Each number is 128 + 24 x the weight over the matrix's rms, rounded and kept within 0 to 255. Layers, rows and columns count from 0. Numbers have three digits each.

# layer 14 attention output (transposed), 192x192, rms 0.157, rows 103-145, columns 0-63
162180118103092109124110085085111133153153115165147123140144132124146140129151138107148123166131137125144128132120118135116103112147160105128097152113125136171139108139095111120097127136119145
119174119153120150102089116135144133136128120134088138089142108129134136113141146145164103148115145104149133123154123173109099108132140135122102112157126137150149155137123148140126119136114167
102164145136117130129163104136142144160151099098132135119118135156138124150148130132148095130140116106172102116128122115132082136119114053122148132092126137154094125125134160097130152153142159
166126097159117129111126118157124125124148138111145103136137158151154136107175122103159119157160123115085120099138138118156121122105121134143177109131138154129135092147103126117106138108156118
134150109129132154150155145145065126144151120135141123115126140124149127116106118140115182142143134123145109138125135133117127162139129106143133107167094107095114146140117141112140137099109124
127133135105100107098171058150135120086162107159172124173111126121145156171163132097109059103112125138157119129116140127140079105126167131211139162088131142134131170135114110151164161118081147
115076146115165119140103168101158147100130166132145129119110143142115107165166141096140127099143152122081131167146132174135140063074101135137147163068130109130148131140148078124096139108099124
144135120119161103127137106141085117115131125127131077122165128131075114137138112120122130134109123127173137084113088094077147149135113174156122099080117134158120080107090133148099126139121134
108122153144093105093134148092129145119098145084179159151155177105176122139121121174122167120137106147159115157110171130107142157131090130143111109163129133156106153178110152131170145125107112
143127127161177112114133148115144106153119117115138129134136102117174102170116164146115107191086150128113116153092120135150109108146149109131120123139125135153097100127123160115118118114122157
123092127159104135138138155137098152157077104142142147147119116139119118134089147091097120149135129117096159115122089117127129073123147128118128162128120132129115132127169151101117133140131122
158137108136129161103079116124103099168116090120132150122114149146133075097173102100092122173129070143150128103131149122139121180124131130131144105123161152104134109180124157100114126132162166
086150107102149103123138180112130151112115092142091143108135121167116126130125152132142151129122103169168172137131055145118127166125103132121107143140075129093117093112152149154152119079125101
126117094171115083140105079128057129174135115097118093129142119130123115145114168129079113106084128113207127125111117146137105158142134133141096088122087099127110111142118116146081144141110123
146099066117123153107107131121167159134086152106150158126205156119134120115109103127116135146152122119124128166101112119135143145116117108141110086149137104107101140100142144072117118103139167
157062102140152156154126175101108132120158109139164119120165141087129092155119127135155126147146149068112135123144158156134099112141099160165175133132115114131162116176157160115127131132081090
128119170139147125132163119138121105134169122147130117136159144136109108099111171110097127129096176108141154121109087145116132102142113119112079132137125098087100119118108156120115090163141153
131116135154121101115123122134133119155133102121145082131153173115125138124112142137124107136145120142119122123114136126091137152154152124209123124158146138122153129157119131141104162058134145
146149131141091131126075151160148162144145153137147124161142137097148084122052186121131122096132127139123122114133115111168101216109119117132120094138177103122109117101152098154158130141103115
137121118162127110108157121137136130162147112085143106102143105132137092135123110120118102139084143139108148154147113151132158146112161126108123141121079150094116122153154165137160086170132128
137081136114126118107115152143141145124084138148132088136198123144095161105120128115124139118108125110142145159102130109140132096118110150095138098084118124112135163128125137106146141113145099
142122148129107125112104122113142124173183124139139146150156153090131146080121096101130143142115115138146141145133136129125149128115076130116169127139131122144128127132144151148097158121099077
146122130105141132104110132155109113110137157141113147139148079112128121120114127124143170118104138087074132124110116125112156105166108112120168142138122115122134114138155119120144123115139091
113133135123095141088095129094178112118127141143133149099122124116096104095161156107162126118156149109071124162078126118143117146125146114109170182134085126119134114109150124176140117122120117
085133130118167093143136129166134147154082129144101144110154178100100128134140098128061153123122121159131113157108125135128116139121118146151098113144141122144140161136088142101149145155094132
126169151170168073111140166104103112134153114134130105132131122134090056128167186151130086156085132122114110123133141164137141183117120091141126166125169118165154125099083151113152105084079121
114125150088108104138157127145169160145099120077095133123094088134117155115157146115076095136168149128131093152106160105087107203156118154134132131117146115123119093089144112142128108174146139
158118122148166101129116174103137081120105137112165137191137138140130128121098160122128121102101136163134154129142109121148142196110146155175114130102132144143113114157121143154097119130102109
107127133125126133136102123125127118084150132148095116136117165148123146116152130125163161136138116102104121117133167161137129067125135104101107121171130122131126146126118125094124138134152104
103129085103120135144067086143136097131156153138111119126117141156102131121142159132100134127132120098087111129120103158125141089164140102148142134080150061112109104147106130119190136129145090
115150085139116122162112158137132116162111098154145112117152157147095187151130143136081139138121142105126105146132096133184126110147115107092132114128162117074171102125084160119137161135188092
168157151156154134157146174104103108119130102107091126123149087130110124151104188113123147074132134130159128127161121131139102195128113141129154123162136093171178116110112172172114111090142165
145128122096145125121104128153135159140120175145148118106143161136143127112120141168159108123109172116171106151127130137117136136145114144145106147164153162151137102146109112160158137096100123
138126098139117128163095068130146118080090145120129158124120127109119121110156147107118135081117123122125130118137137137132094159142151135150145155121126119102108121151137176117119094099147156
141095094108105139128112082092125128124093131151171144084109133114112103122121141102099129111111148157179144128133120115125087162112131130119115106158143098096133157133141113123074124107165134
128094136152139150107147142118112130109126129144116107122131140086133132108120162121153135091109134122121107125144093139129140179144115166081107111138122146143124120148097111168112140139113092
124142171127134149158146103147125126166105093123130119131120112157130118162114118139109123101105177144133133124103170126134115152147133145137121165064125117162111117100123071100167109120141133
141122116135123147112130154160102118149158110144169087125175151126188127101136111156132083090102166132158141104101155123128119116125144091160107105141157122121134101086093144147140127143137121
135111112126113145124103158129110129147109125127136097136145127146123120126118116136134118115137118093160136125133144129098109108097108154139145128090124179134091084110112107058109125125140119
122104131122086090077115147096139099170146101083155123126125116123119175114156122109085125148164112139086137099140112193142104109118162097073123125131135134107117125143217119122140161180137113
164155129121088115087120101120108125134139131128149119157097112112131110094147076127107110154137112113101125127121117124110089110153143138083126149170125119144162138136097135110125140109130115
155133142114140154147149133151114138089174115137152123149142126105095101133139124125128113133142136106094131111115118105134142125154139116103134170146132110166126111148109121133088090176132135
108121126125149135137113093201127113116118093090115127091093153128105129098110129134128166130113130139171114083129065160093169109131144106120082109184108131082104155121106143120127101130164104
# layer 14 attention value, 192x192, rms 0.178, rows 104-146, columns 0-63
121162136163109118092108099148106148137098119127114141111140109121160162098144113160159137148120150134156137136091148115150126117126106129132109113128111151162131140139095134106142153120093107
144137153122149082113133113151118128142121093127141144119100184121129111150133137136109119125132128147152090087131161094147124146116105077149152156106134119145107122124113164132120155152125141
194116087136114100112158165125134139143114135135094181110132148139169117133103135117127119136149109117087101115158119120146101140126123123120169096148155124131126129111136139164102154115107131
147152103122129136144122147125098096151165123128110130101113129094166135131086106127095122102126130135133137103130119131121132175142127129141126123188094102115149113126120146102136132138140115
117122101150132073120090091146170125104131127142133127145130122143160133152143123114098091086153120171160108140133179104111128127132153141149141157123088121160147143148152113139120159086122194
128143131116164141137148181117143175090132153184148114145135101106126071164169166096167146121128113101130139148106134131138137078073073161166151108077112108180137119173125123098079102160115124
145141141099106087111141139149098134136084157107144123093097121118130121103145135141123127105122115133136122129143101132131160148110103151158108123131147149156130100119111101155130141171111154
122115139150119087109131125120124148101121179081130152152153168118183145128127115126105165125141130148119139137118124163117112085095117084117112136168097144178080113139087150125140107130176088
136116107146149092129126160121130091174111128109137145155127118121147180159114144124132161165133150100088094180138161117132132148167148121096138157094107101146136151098125136107116126135143114
152106123124131097116139167121127124150096075093156098132107106149128161128093116123144137134107115125166161127130097149167128093130113145129104113128160128149126161128138114135075148118076115
145099127130115154127112121170114093118143153138111126081143176142135115114123117117113114115143108143141134118121150126111065131126129107126112099129129124136118097127117190111125143124171099
142186175103144105104119127106151142119103110120135128135160103151124102119130140152162150094111164110145160133163090100143120169114116132110089139157122097115143135152132138127138116091145153
112155107143133099113123115138105132121105128113161114119135149132116126148099115162132136125125115120157130164120112111152157135167107098091130136120078081135117094115119112133092153109092089
171124111128134135086133135115160129134098129129087115090156126156144123111086146130099136157126131121101175119127134121158101124141156109107119144112179140126134115080192151119102139159155130
126127119129099149141118153105112104163123105116097102134159146091109129114112157110105130108173139139144113136110119153150116130134077155166174108111147090140150105131171129133119117121123102
111156119125110182119152119141128096137128081108140131122104106153117113126102147129126107161139134134136129102156130167146155113134119114131114132116154094110142144103111109125144168164102144
126125160143139112066150113133098128146108121115124100115164129150087098140089180125163091138167121168104110159120109133139136153149134158096148135172169132079160142144112126133141120107110141
123131109170108143130090126142146114136162136105135129182133154135102129092106156147110133097141154167133146099131125085135130129148125110120109110161159106151132133082112104139175090143125078
089083120145158112115152126157133094156112137078168128118117094115132124134133132140150118159128117104151119157104107129124149121115185152175127127101092130114115114110123200151110126102114137
145112136127128090112121149121137142117100140118113082097120138130096139121122131125126147101103127154104149107104085126154105101103138125114139071094151150147147165133135132094166121144119109
145091179117154133119092144116106106135134160149099166104125141100153101113114103123092135126133102131132139134121115163120156126192096163149168166131126089168135127121138131165146143142126113
159149123112131168101136100126115103133186123124138165118121116119114156105130138099152175114157131102110149105151119105117169124176101144100137139110125134148135128121158133156147120128127132
156125130121139155080106130121135098159135105121124138137129117139122120115163119102135165111130116151106129150150172121185141149118074107130133154122154129129111175139128124160130125122074133
106132101127120108117121146132167139141092165127128189095143136100057152094158113172065126149159100150126142132090118158077138122094131126128116115135127111136119124148096106122118146100099156
125141138124106140100134102131127110129128135128146121068118081137124155082130091100169168157153116121149131129135075127138112107126137078158127110146134144158109108116172162132122139146121120
097110117133081129120143121156104094146188129128109159140111128185108127165140093136156088120094083135178186085133122097138147130132112114140119110135156113147125146099126140093162114093091131
102138092146132126109150141123152117099101057125129098129127108102098110088126142114099129106136129139108123133111125103051111136143160106125111084138081104120140186108133124130144132127159145
132127177124143111132135156142142179104098109099097108129111175133117131136123129110138107138107104118158139103111151142159114143110099145114119131158087126114104107156106147139078118158139111
140151138087105141118094101147117145119133167131151138132122098135129122121158129134106111099157110135132145164167127110126104149129109151157123134127137120119124098139103169142120137151093094
112113135110138143153111120144206145140148149114143147164129073128141096145164114127140104137134112117162131090144152153123103123127132104125081128136146129139147097165098145113102074113117135
100108125149082134108143117102139077086133111119132163115123107140119143130106125152167135123174143137125100128117138095076112117106142186124121113136095146155107147141140157109164107097154135
143128160107159122151126113123104163138138102145147155100116131154109158109115140123118117125135163121156125137124131171124113101147145021145115159141103116142090141139127110122099101114156171
161126133113120122136133131089175109153162113134143140131109119113135127128138106140110135107128165132107083121096083076105129115134109136102128110161118157130169131138095128105139166099125116
117136183144172126134149109110129090149088143101160122142162122132143105068182126134191142138178124107133108136134161114096140117120138135144159108157137159131134108160097096120136115108098114
150132099153173125135108119097096151113109151145128090175140114149162109074123161149148106126128120120073139143153160115150149146104126147115138156120130140153134150156113094092169133134144131
152122121135138146116100137096093098122091181120143174153117100127116154135126157109158178146130142127149144087165127087108138134177141139104143131131148171148097125093160157126145151133102121
106149137131111088132090106137182092181135110153147164109089124106145107090133139134090147177128068100103062145142101143117164132125141135098170133157146144151132135137169149133125136112147142
117134123146084136181136154112112146102140120145111137111143092132128127127141114119177120132079093168139136130111091121130135143121151117137107098145156105109141113161114188134114124130086154
130155139146126141115150102125105135197113145190125118143136129142180109171119117099112097111141154124169095129106087138102154160178113135178154132083141112102113084138116128162091132147101086
127107152087119154152140144080177141195154154135073122130192126154131107159158138124134137159141119138116149114111127100158132140096116146147169100091135087105081138138158104076086107120105111
166128163131097113140112132147164120156126122135117092100079140155129105132095078116133148150114132141148142170111101119129138126104073141138185139156124133099136178141126118116158134104124137
142126108108147161105127134155100152138119131131141155126161118120085134152124122111130133098157112128086107131140153146155132135097109132143162131097137107131191117135120130097145053132147080
130112147167130159095102081153108101136083110097184120116080094126117092097117142165110163115153108113115098128138096069157139135166160123132127114123182143137106124139107187134102161114180095
# layer 14 attention query, 192x192, rms 0.123, rows 128-191, columns 0-63
173133135147137131117131128131140151128113106132104142128129147142154145124125095133132112145127131141137104125158117127133144135136118119140143148134131135139164125109138124096123128125118117
156136092124127098110098119140120129151125094099115117161135142154128127118100134132132136115146110127136126146129151130133136133109132169138137133088129152116116172128138132125121134135118135
131142134170134136117110119100134127137117129113115119132117153124133128126123127135136113128143124137112132135130106103163155148113078122094144145131132095132130101142124125129139133134159108
110127103140132119145120112137126138142098111125101134134124161111127142088117144125130094125152109132142126124147122121152118105128137131091111136091136121134122164143144132120115142139163116
153080163130152130137129147142125160073112129120112116158131128092138127122145114155140142152136150124115134122189146119146094136116088120104128119117126139129107129134149142131145154111120125
123142119151127103125107107127174118117163095100129131116149122152128115132099149147109117142135121128122130128122129098133136147140118118120109144123129113159131092125151127107139096120173140
144154138131128165124111116160082154166149159134104135125110152110156119112146117124151142129129110115154119130134105170158139107141103135123115128154139116101147145126154158132105149142128134
106103068127107124115127120099150125113155130114141155107134092131158119139114109106149129149139136156119148147096158157118112110153158129123124125121095122124126119118137121127120125154164130
157125126117127135118100139126127112145130132148110104115132172123123158092136110120127118122118120179128112115133121135120107135116171145102131152144123107139138155142134120098137138144119123
138108113112128121143111121113085128149158127145130140151115149131164101110123074120151147153140111129127134142131069148140159112142094149122129115146118118140153120131165155158108140133142092
151130186126126118129122138126097106175080117130102084099124116104109098141124105138155150115127129086151115099097127137136140101114134125103128128124139160076140117100155114156154155161087127
171155096111158146107152129135121125131087122084137144135133168120142128123131087091131137134173125097147111125110097097128138119117158102182115176124113162115094114156087137151186097152079140
169137159116149109138103128126163109141136107138159159117126139130122101118100128124110148109104114130139165155125181113120147154112118121174111154137094132177124141142067126122144099126146095
148136146113113133138157129137154104129140130144128139122131167124125107119143096143114099135117115140123122180123120149146142177153140162107086130174128124174125108137165092070139121122146122
128112110129113105160130156119148121123107124145099164165142140136111126154133136122087107165141088137100124148112135105158155171146131168123144171128142112153122127141136153052192157116119142
112131087125123143174135121149101096155137115144107150155120169114136155158117124118107116091123137133161147122092160143174092105127132109112106115116102113103144102124114138115129129159139136
114187171102128184074100120133121156158116108128137103149097134106110136127106154145152134127123142082130142117125151117136097141136161144109147087082097132114132165100115148148121083127144110
118129165130167131149098153093163090124117128119118095174156150126143148154170122144157120093114141119115177120105146161113107083148127126144115140096144128122139131116151129146153120132150156
080148168140119153163169110110155118122090113124148132117139135127142110160157152120104153104212094104110086115109139166208120137156107160114134124115198105118119104174112149142127128100135108
132153109149093112121147124126119132134147111127125115159154120120104146133114099167109139164163101140160112123090142062144085141142128107143107141162123122124145138143093088087147136136135105
122127098094148134113118213164163101094118110138157120120121125137115113117106152135083164096161106104155164117153136131097107150111152113096111094129178130153101124115142137074090108145174142
174136153159080160123140178164094170137120150139103132192134111089169127117136108141165150167189122131122136124149152126148134106126171091112146122127107144145145126154135137114097104191153141
082146104106131105119149075115147153166116077163125185160133119154122124089131144160117097136179155118127119139139134136078098151139103120206123164108120100124113173182093155114103150116108095
124051130178132132130116083172153162120160168104140116133146135120141133120130171060137130144121140102117097119105146146150166133160168104155141172113112145117098111149143139143166131059162131
124099132101092114175140118119146116106125118125159068100119121144130129115139131118122095089137126140146124110111148123121143071120103150145117156091158132113174131179149156085103135182134149
108138119124111096104120133137127124117120149150171145128122092142113099136131164099131101143129142149121115122111112125158145178081127157167113096139076117173075139154110181115114170131102102
123129183118094144107131102166102118148106150154129108094096140084136104117121115118106156125150088170122131098145137132132089095092121124084155157178111161120080142149157127094116145146198137
165117163082127134093137133158114157108108122135119052157107128118121122091122137113114107101105169133147116110113160150132114114103165125098129136195084140129061161111117154160158102191093150
142203111148183107184190158119078129150090143152108113095120110102104171136159131153102177150138113114154146126160070142167136118203136143105116125116141118194168127137090166140155149128144140
113156090121116131112121178103087171160153124123123123116131178172149182132112127154102107139118162070095185133162175135112113119151139079110170113120115132131108117138202164116123111169152145
179078113097114142132110124089182102124126134153139114159125167121080116146143043134183111133133108126131140118086135080127122096114115161082110122124107107125158129129128104111120158133085105
169194145153144115146095206117142169089105138122104169183136148149124057191116123117211094134107152070146130118154143122149105112123102142138134141120145141138099093140135151089188136089087131
118154168149119121099157128087125104116132125111129159103103128132130135123155151147133122146138110149122106148127116109135153134153122133132119150131110084139149101143110128155136089123127146
127135153140156129099119126096143088112121121146115156131121167104131142131135137123132120141131131149121134143161115124150103151129120128119109112126135113140153143122149135117133120123133131
097134161157121135131164135117157125087116153120155140095100131122133134153126164128115127147140126133123127128140099115123123143157132133136118130132094125145103136133108130126139124099121152
122116163135154109132145116124139141098124129119126141138147142096146115133149123135123124146104142138109132118134136108080148122149133108135122123123123123159122146157134157136152121088136137
111165130141151135103149117142111131121123149118135113102115124149102087108103158129108145117148123133129121123119089097137131135166101135153148110127142129139135123126092107100149126135121141
151151122134125128119143149126106119146091098130121149108117143125139135099130136144153139158129121128107143101166095125139137127105135124140124108130128135138123137100092136138153135121108147
139116129164126133132124117115148101097109150131144116150111148134137161113144116121139105149146153156137082131153123102126134123123134123110124136136126143151113116133115111107144089124122122
111114102131129154156131169126114132108146110135136117125126171110113115103153116135156163126135111093140128116147105154142090106113094148106135168129138131128139144120141128161129123129110117
125105145111113128130140167120159142115124114150126122158109171135112109141126163167111112103103139145149164145144138132117155143097156128152129133143158127155170117156137184099122123118129120
126140114135131130119146119124107106158103124129157143124157127138107172103104137115134091134123119129153138148152105109141123152151151139165114110142146116168122136127084073129128107101106129
097141125130103161127088112127090099151136161113122138125115103127089152137127160128091131122142093158155157081103158154103112138139091141150160132130153133125129129105137168153100152144139116
150136100136122150095122127162095102129166157149151138168164160092136119124132095118120130146173140138144173138162087120109139135133142131155144127091092132128100124099120132138099135102159133
151128145131124139104146137110128131101129096111117124108102146121159124142116130120126124122108125085178199121126132092153114158107108126161136107077122180116096152128118141134116102131115144
136150141111128124110150136151135162125117140141138111132103129162121153160118131116137106121123150150173135154135122083119112163141175147117116108107159146095130134163109143098142109122129144
116158097145137106143144127133113096114101133098150177131156169162161176129076110106145158118116128148131151095112125053085145125127172129187123127188090138200103160120108120140115123089116139
099112105168086124166128136145142106104150122142152105101160133144102100138143160131106107123089127111116129134110159145162103154164097110128101114123134104165123108149105158130136140090083124
128143127154128153125129127138086121132148125144127109123125068139145147116116099152111128100097156136161116134157135126094121110147153128118160168116115108157138133115121142138175162163105157
128088139128091116147100160125122126127151106169131175129166106113130106139091117128169107149116142087144098102153107094134118122120124116141156123153175147140118135126148155130156114128169099
118124135148115130113132119105092130104129121113110099113149133130149101127129138139118085109164145112127123153131170114158091181145109123103139116143153082150100084147130129103151155176102101
078134174116101156120143115116103108140143143087118169132108132117162072134106147117168093094144138078056093157096096153114128127157106141123100144135134091124136118136159123156147107133144117
101151189141078091155133124140119141100123073054151097133146140174115092129144095119109095082129110118137126118141121113131111155119134112127129121155114142108124084148122124140139097144130146
161186157153134121091123151130185133128123116090145122204140198108123112096138137111182065188141124136101157133171129093135131135143118102138140179140135124109125115133154136156098102137134112
165173110103131155135166156132125171109131110120105132147145126152163082114109129100099127097170135122118114110153119134131150089108128167155108122129149140051118166181096142098148094160147130
104074099110114123180151112103150147133122151120119115110110145151120135161142198132105148101117124118137174112171148166115147148149066119126115128091181074150073105122143177122161138173100112
105101128138109145153137128118087114154142161141129125100175129150128157133132107122137090137050129148113098119108161113127132062087120149134127160138151143149171126122128083132132118138134094
185037148148126124139175100143110135088124091194161120174167083111152134145107135103125106135165134102128168095113102140152059126150159126101150152098105097149139134108151099128150151166118146
156136195095102160106149163132121096139192088157086176121130137146188094134115155147150118133119120079128134090128155139212166175073155169132140122189076132155158142151124155180186140096108093
146107111147116115126129137136146069099147133153132113166136133096136116151095108148121147148123124101173166143125133125144163123130137106103099079187115143158121113132177168084134135113132083
192139177118136129122115150171070152172125135127141135140160122149111154099150133129150095162129103129107148134114162118133168132175126145161145146121129155162133128104135142117123173121152122
101133129128181140162083132155118114133137112113108088059117130158125086095139134140200118116166149123095160102101154167137147193163079115114121168145146103105120127126088156152155148125132141
146136162156130135142114166122118164109111081149110102163140138119151126101117156139109136118167156135198077178141151144124112119122156143136157153100133113199125126082132102129095114125163146
126081138084121095118118122119117132105096110156128119141095131141142126114120116112155058110077118112192156112098132103160097142087127091184088151067168155129104123082145085167078149133129141
# layer 14 attention key, 192x192, rms 0.127, rows 128-191, columns 0-63
115145124108109136123163139132140148126106135141098136140156116101125112128158113127145121134136144124105169145135127148099176137083120130101140136118117159123139127137116154137151182152125129
108123132110137150142117125112147118134118116140146113151153129108141108124119113131116151142135152113139152118101140140131107126158118138116130115121136116134136111141144130128129162142120138
094108095083105145114142113136104184159108129120115129144129134107111089138120119126155142124102130127146124143105128165129113114134118098120150122124112134128106112115140124109114155124124127
134120119088103118110124138146144129131132161143109139132118108093118112125127108150143145116117121130147120139116148173118146110130132127119151128145099148113139101118106110138141145133151119
145129102090106147106176118108136133131117170147136144154166103133117126138138092104112132130109147124121144128119127110130137146113116101125123109106121107153097107140145155129112129148130117
129147167122120120096140106106126115160084147122173119114135132098138130134131100103092144120146133121143131096123101171132158135141079144085142130122142106125111134137128118142114163158133127
111124100104118114092115132141102186140142156135052106121140102105109084126140147152143157131133115130159115136104150117098143097151144116134152170121127170136122092127129104168141148113134114
127114109143112118131151172122119114129127134108102093132164099096120152158111070111101117133105111137122118128133124118133115142135131126111107117135102124106124148125081138141132147134146143
135146131166154102131099117131145134139116138127112120100129108119134135134132099121142123138143116126114078118115096114118134136133145103186154141104130125096155136119132105120170105126154107
120112115110123105090137119128147141161139153102133136108135126127101128137111147157125150131150101164118100104150143134104111129145124107106150106119098141087133120123125101126169082138156122
129098120107134115137114125157141166108126151145094128126159123106095128103126103152137146121088122127133124130122164154117119100113140116121158124172125158125130136141110106130114133104155150
138113102096156133120111121140102148086093080138123159105115084112151136103136129145154177122089122121149121159134180127144114098103144120124146128120160122129109097161145123135139151100143114
099153158176146150189128083162155107161115091126180139125121171179137123141112148137125101123165148150129141117083109118096113142138126122155123082155168155144169147111133150152154133172132167
120104117159130126129164119092126123131151152111139140123096179105107148112146105107098110111137124118113119109124072123161130136120144149110139147083122137119114132138132120119145102142110128
096145170159131103134131111123157127132122126150140117114088114173148172116155108164110118109152122121165140150136102100088140174128131125161124133113117111150105153106142130117142117127137136
116145105127132166099085123143150129160175155138126137159119118116089125116125138134121113151101145177070168099113118122096128188148135150140109127165148107137124108118149095099075144142140119
130099083138151159117120139061122114137114121146122198128129081141124114117120130145139117136184118156157168107151154124167147140121106101125115099133127129043147135100123119089112126110173143
123156111146123164144152160154136094100116188124141118103152135092135096128164108120149117133124151163120125081146131139145144070158113132123112114109134107142164117141113129176118169119146129
159114129127092123127132116103140092125098135126187185119129112116154160118133122128084098124118113140041127163152145111133139129124080102091121110115072131130125121121125132130165101090145102
125173127150129104116172126166098116156169111132135096172078146085125150152111133105082108137128063168169099139114104110113124169134108139105106126119143120156137160105113112137157118201111077
145110065064171145081055138141119095126137153169107158128158112078135143154144085140138136158100080143118142111091140105124157120134112099121103180129180098124156133124162158139147061147147062
145092178114108168091119173175103143119108108122100112154163119129165154166171088103141124102148129149180124099103142107095140067110150069127136152132124150124131100116130104131146080122127105
162130094115135098150093152144103147136133106148165126124140139087104086126168174136165140141117148118157151118137117112119106144152164129161122116148126146129122156163103140128126164105112179
088165126163101142112093137091133151127130121145153108132140079100113097156125174120143088181100134103118132085136096140147159161133118112147141142147131159125102122151112093153160128133104095
135078160105133149127182115109125065089137141165111123088125127193132142143120165122139097078094103142081103095160134124096150056161135130083135138086096140098153157182145116102069124135113109
118143144082160092131095144161098128097121103128116155098122111183112107127121123130152115141108142084171137142150134105132157135092116170171102152138142130129119154154108099175104140124124125
105110128056086150128154126109101102182153117068153145131106168122131112113076076145130131129156083120109138138163055123100120097118124088127142146135101137139150157143139105151093180142176132
117132180102104129136118129164125148123129162149133111177151084154134171101136128106137119142132121111095144097175156101109149126100136182124124094132091108099105122135173150134105127153121177
162121147165157115157138108140090132136136144123145108117116146125109121141131106154083187150142145082156146154148097178110131079135121133108076164160128113125176133131141138130181087135154170
133146099112091155170106166146168106146161129144120137137122163127137166138088133105145087122113141111137162065124117139126161083096133149129125095107120147141145086176145137126167147092189104
136121150141130091124138127079132111120175093149087118119112171132117150113105108102127118102170091117149125160095134128130099125104119143101169139105147082135108132124108146121159130131102157
088196139109202053122090168095092214165112135108133143151120165159111145124101171142137152157141108140163130130141142145096144133092115113144150156112139119138118102132172158118104167097130119
151139101106107125124147110148123147150130126135126128148119138123113100112118104117149129115112155149150128114129154139141120135115163115133103136121161146108119131135116093136139139129100122
131108100114110126147140135136127156113132113159096150126123121122113102125122099128127135141108112147149140121148156140124117128102121121111136121152141150112137129160126116135123136127116105
122124143127129109118119133135081110169139118127139131149152143136126121121146103151121155111120125122112120124139122129115138114115126121139112125129127116105130121146133135140145149153131112
108143124151113127097079124128111156142144125125120133099115130127144140120116142116143120105136106128124108101116146123117111113110123145109095117131149116108140117112116117137126145137132127
107118112116141133131118119122095122139121094120139138155118156140131122113126143160114144118148128133122131101141125140112120121124134125133124152119105130146136130157125099141149094119137154
118115112156122129150144116108141140132145118093095127132144138159140130128132153172105138121153088125106121134099133124122112140166145123124130122116112153093153137147121094161172115123155145
121157131123130158128103117132108118112158131111132136114106114151137147100149117096142116140144118143128120135152114128107135142130129158163105117140155135102129134126147144116123116142136123
109116105095109113098108105137126121112129147161087127104101076066117113132112103111132158167122132149135143129141183145126108127126149084104100139119140115139100088147111097123121127128153110
089119188158154122124141106121113090103127131102161126137107149152119163104147141134101121143175142158109162133153083143146144156152127139101152092108143118149121122133108158131132104166133172
147116131143147125154109122109110126122136136096157130151095153164141160131163161134114090127118118165121120134159095151121099132139140136146120181139101156101164136131152142093143101110129123
123153157156169157104095089145138089150124144126135158108115144149105141133108136128139159110119147115138099117142096148072151168135134170163153113141165138157120136073117100129117125166092133
109103101117140107107117131141073161145140167111137070152148119126099139134152117111099157134129124136161088110155112125126118132158145121126099154097142095153110134114126124133138145098125144
169143110124107152125120181112114127146162120111129126109142080114153100126132146142158137145112128125144116123110191123131103141104110160087145144121118103156105120108143150147108135141097109
111120103148143090147167143144144149119124139171116129146165141109134140177137105101114160141132111103116139133173105144157113126158111102076097115128178100140127105109117133103119163141135146
140095169123136108149121114102172147143114105126121135095111101138107115123108094107142140094144096088133129130127140114103107176098142118148162135141152167089150099131145122150162135157126160
104164151159087174131113155149088098103159120086117146109118160129187152133139103151112066125105133155121133126133082124114083088121142160135103171117117162107152130105114098111105109148126165
161092113176127140103110134137122165142146149110131135138079108121107137145111088140124151149152123086124113128161126117112095154119111116113134149167127120097127134110101157117136139137126163
120085121173130116126132142122110153100122171157145146168114127092135174183149160156129146098126148123136162090150099156102153149126087149115158114116175099109143119112142149128150102130122147
124106117149117133124154122125173088133136139092161155162116142124147113124172145086120124111168139106150152119116155170172101160128137100082119151106117112115122092173106155114134139131108096
131170067092143128116118122143099122134110125123099106131120095053099157144120126109158171160137138122103121132140088112121147099148152121126143187132124144109125133125058118156163160105100126
117090127090139142139083180122139132125099141132145120147135092145120141129130133098091174111059126132169136118196190121125125158099111124159115098152196175100134132075143140128135123155140142
134119159146078105084146180140142143135201152096113132167119153110112144105093140101167103165119123133095149120118121109133146128173163123148123184126074127131140176130073139161116124117086115
173122129093143105162159120160168148133099139135132177157140136154153152079123115133088112105136094131129134139156138112123136131110098155166074153129168134127103170156088135092105142138112151
094108127123096116132135031089096127121105122085088088101142096100145132133148158124145100107096176156119126110146144125102135084089092150125133138077161082103131176103146142093118138124142101
129106110077130120138120171156125114131117096163128127140133123095114133129102148125153156126098110169119118143133165115129112064142126151116157078114131128178155181095114107132119151123124110
107066138105113090078149112155062124148143105150161113161174100066141103117099131095066137142124114120139092118112134117124106113079170079119071106079116122163130126152124100117119092201127106
134149130111106112092113101153151117124101154147099167116146149089117051092118153154158126092179109096145096086137183094161130225141141096150142119159093103164097151136122129177125173082174077
095120077109112162154120105114130165145141117148138143136078138121148085115079120155073129134136191070176118128102131139148093157079164066139146116152147135114161167117143118111123103109177143
129050117129161165114103145131118118222140113110101092095202146153102112084144123111166128163062095095134098107162168104141136122143144118122187141169116104154112122141091179161100164139172137
110181111149112164130099161144136103122083138167093136119141127129137079115144156123112123096055110165131156127109100161124168123131087122105087087146098110095138123160127193109147097116142142
150152136123129146107114133164096141127086145142163094174184150120083162121181095098136117182151130154151117102161112158157111128123144129094149151088085098184144153124155173116096121176123131
126152122102093121152118096114152130110125113103123082169115127120067142139181138144154118086095117115142141133121092094141138143086167152178072180079138160138117116131129126133069142119201131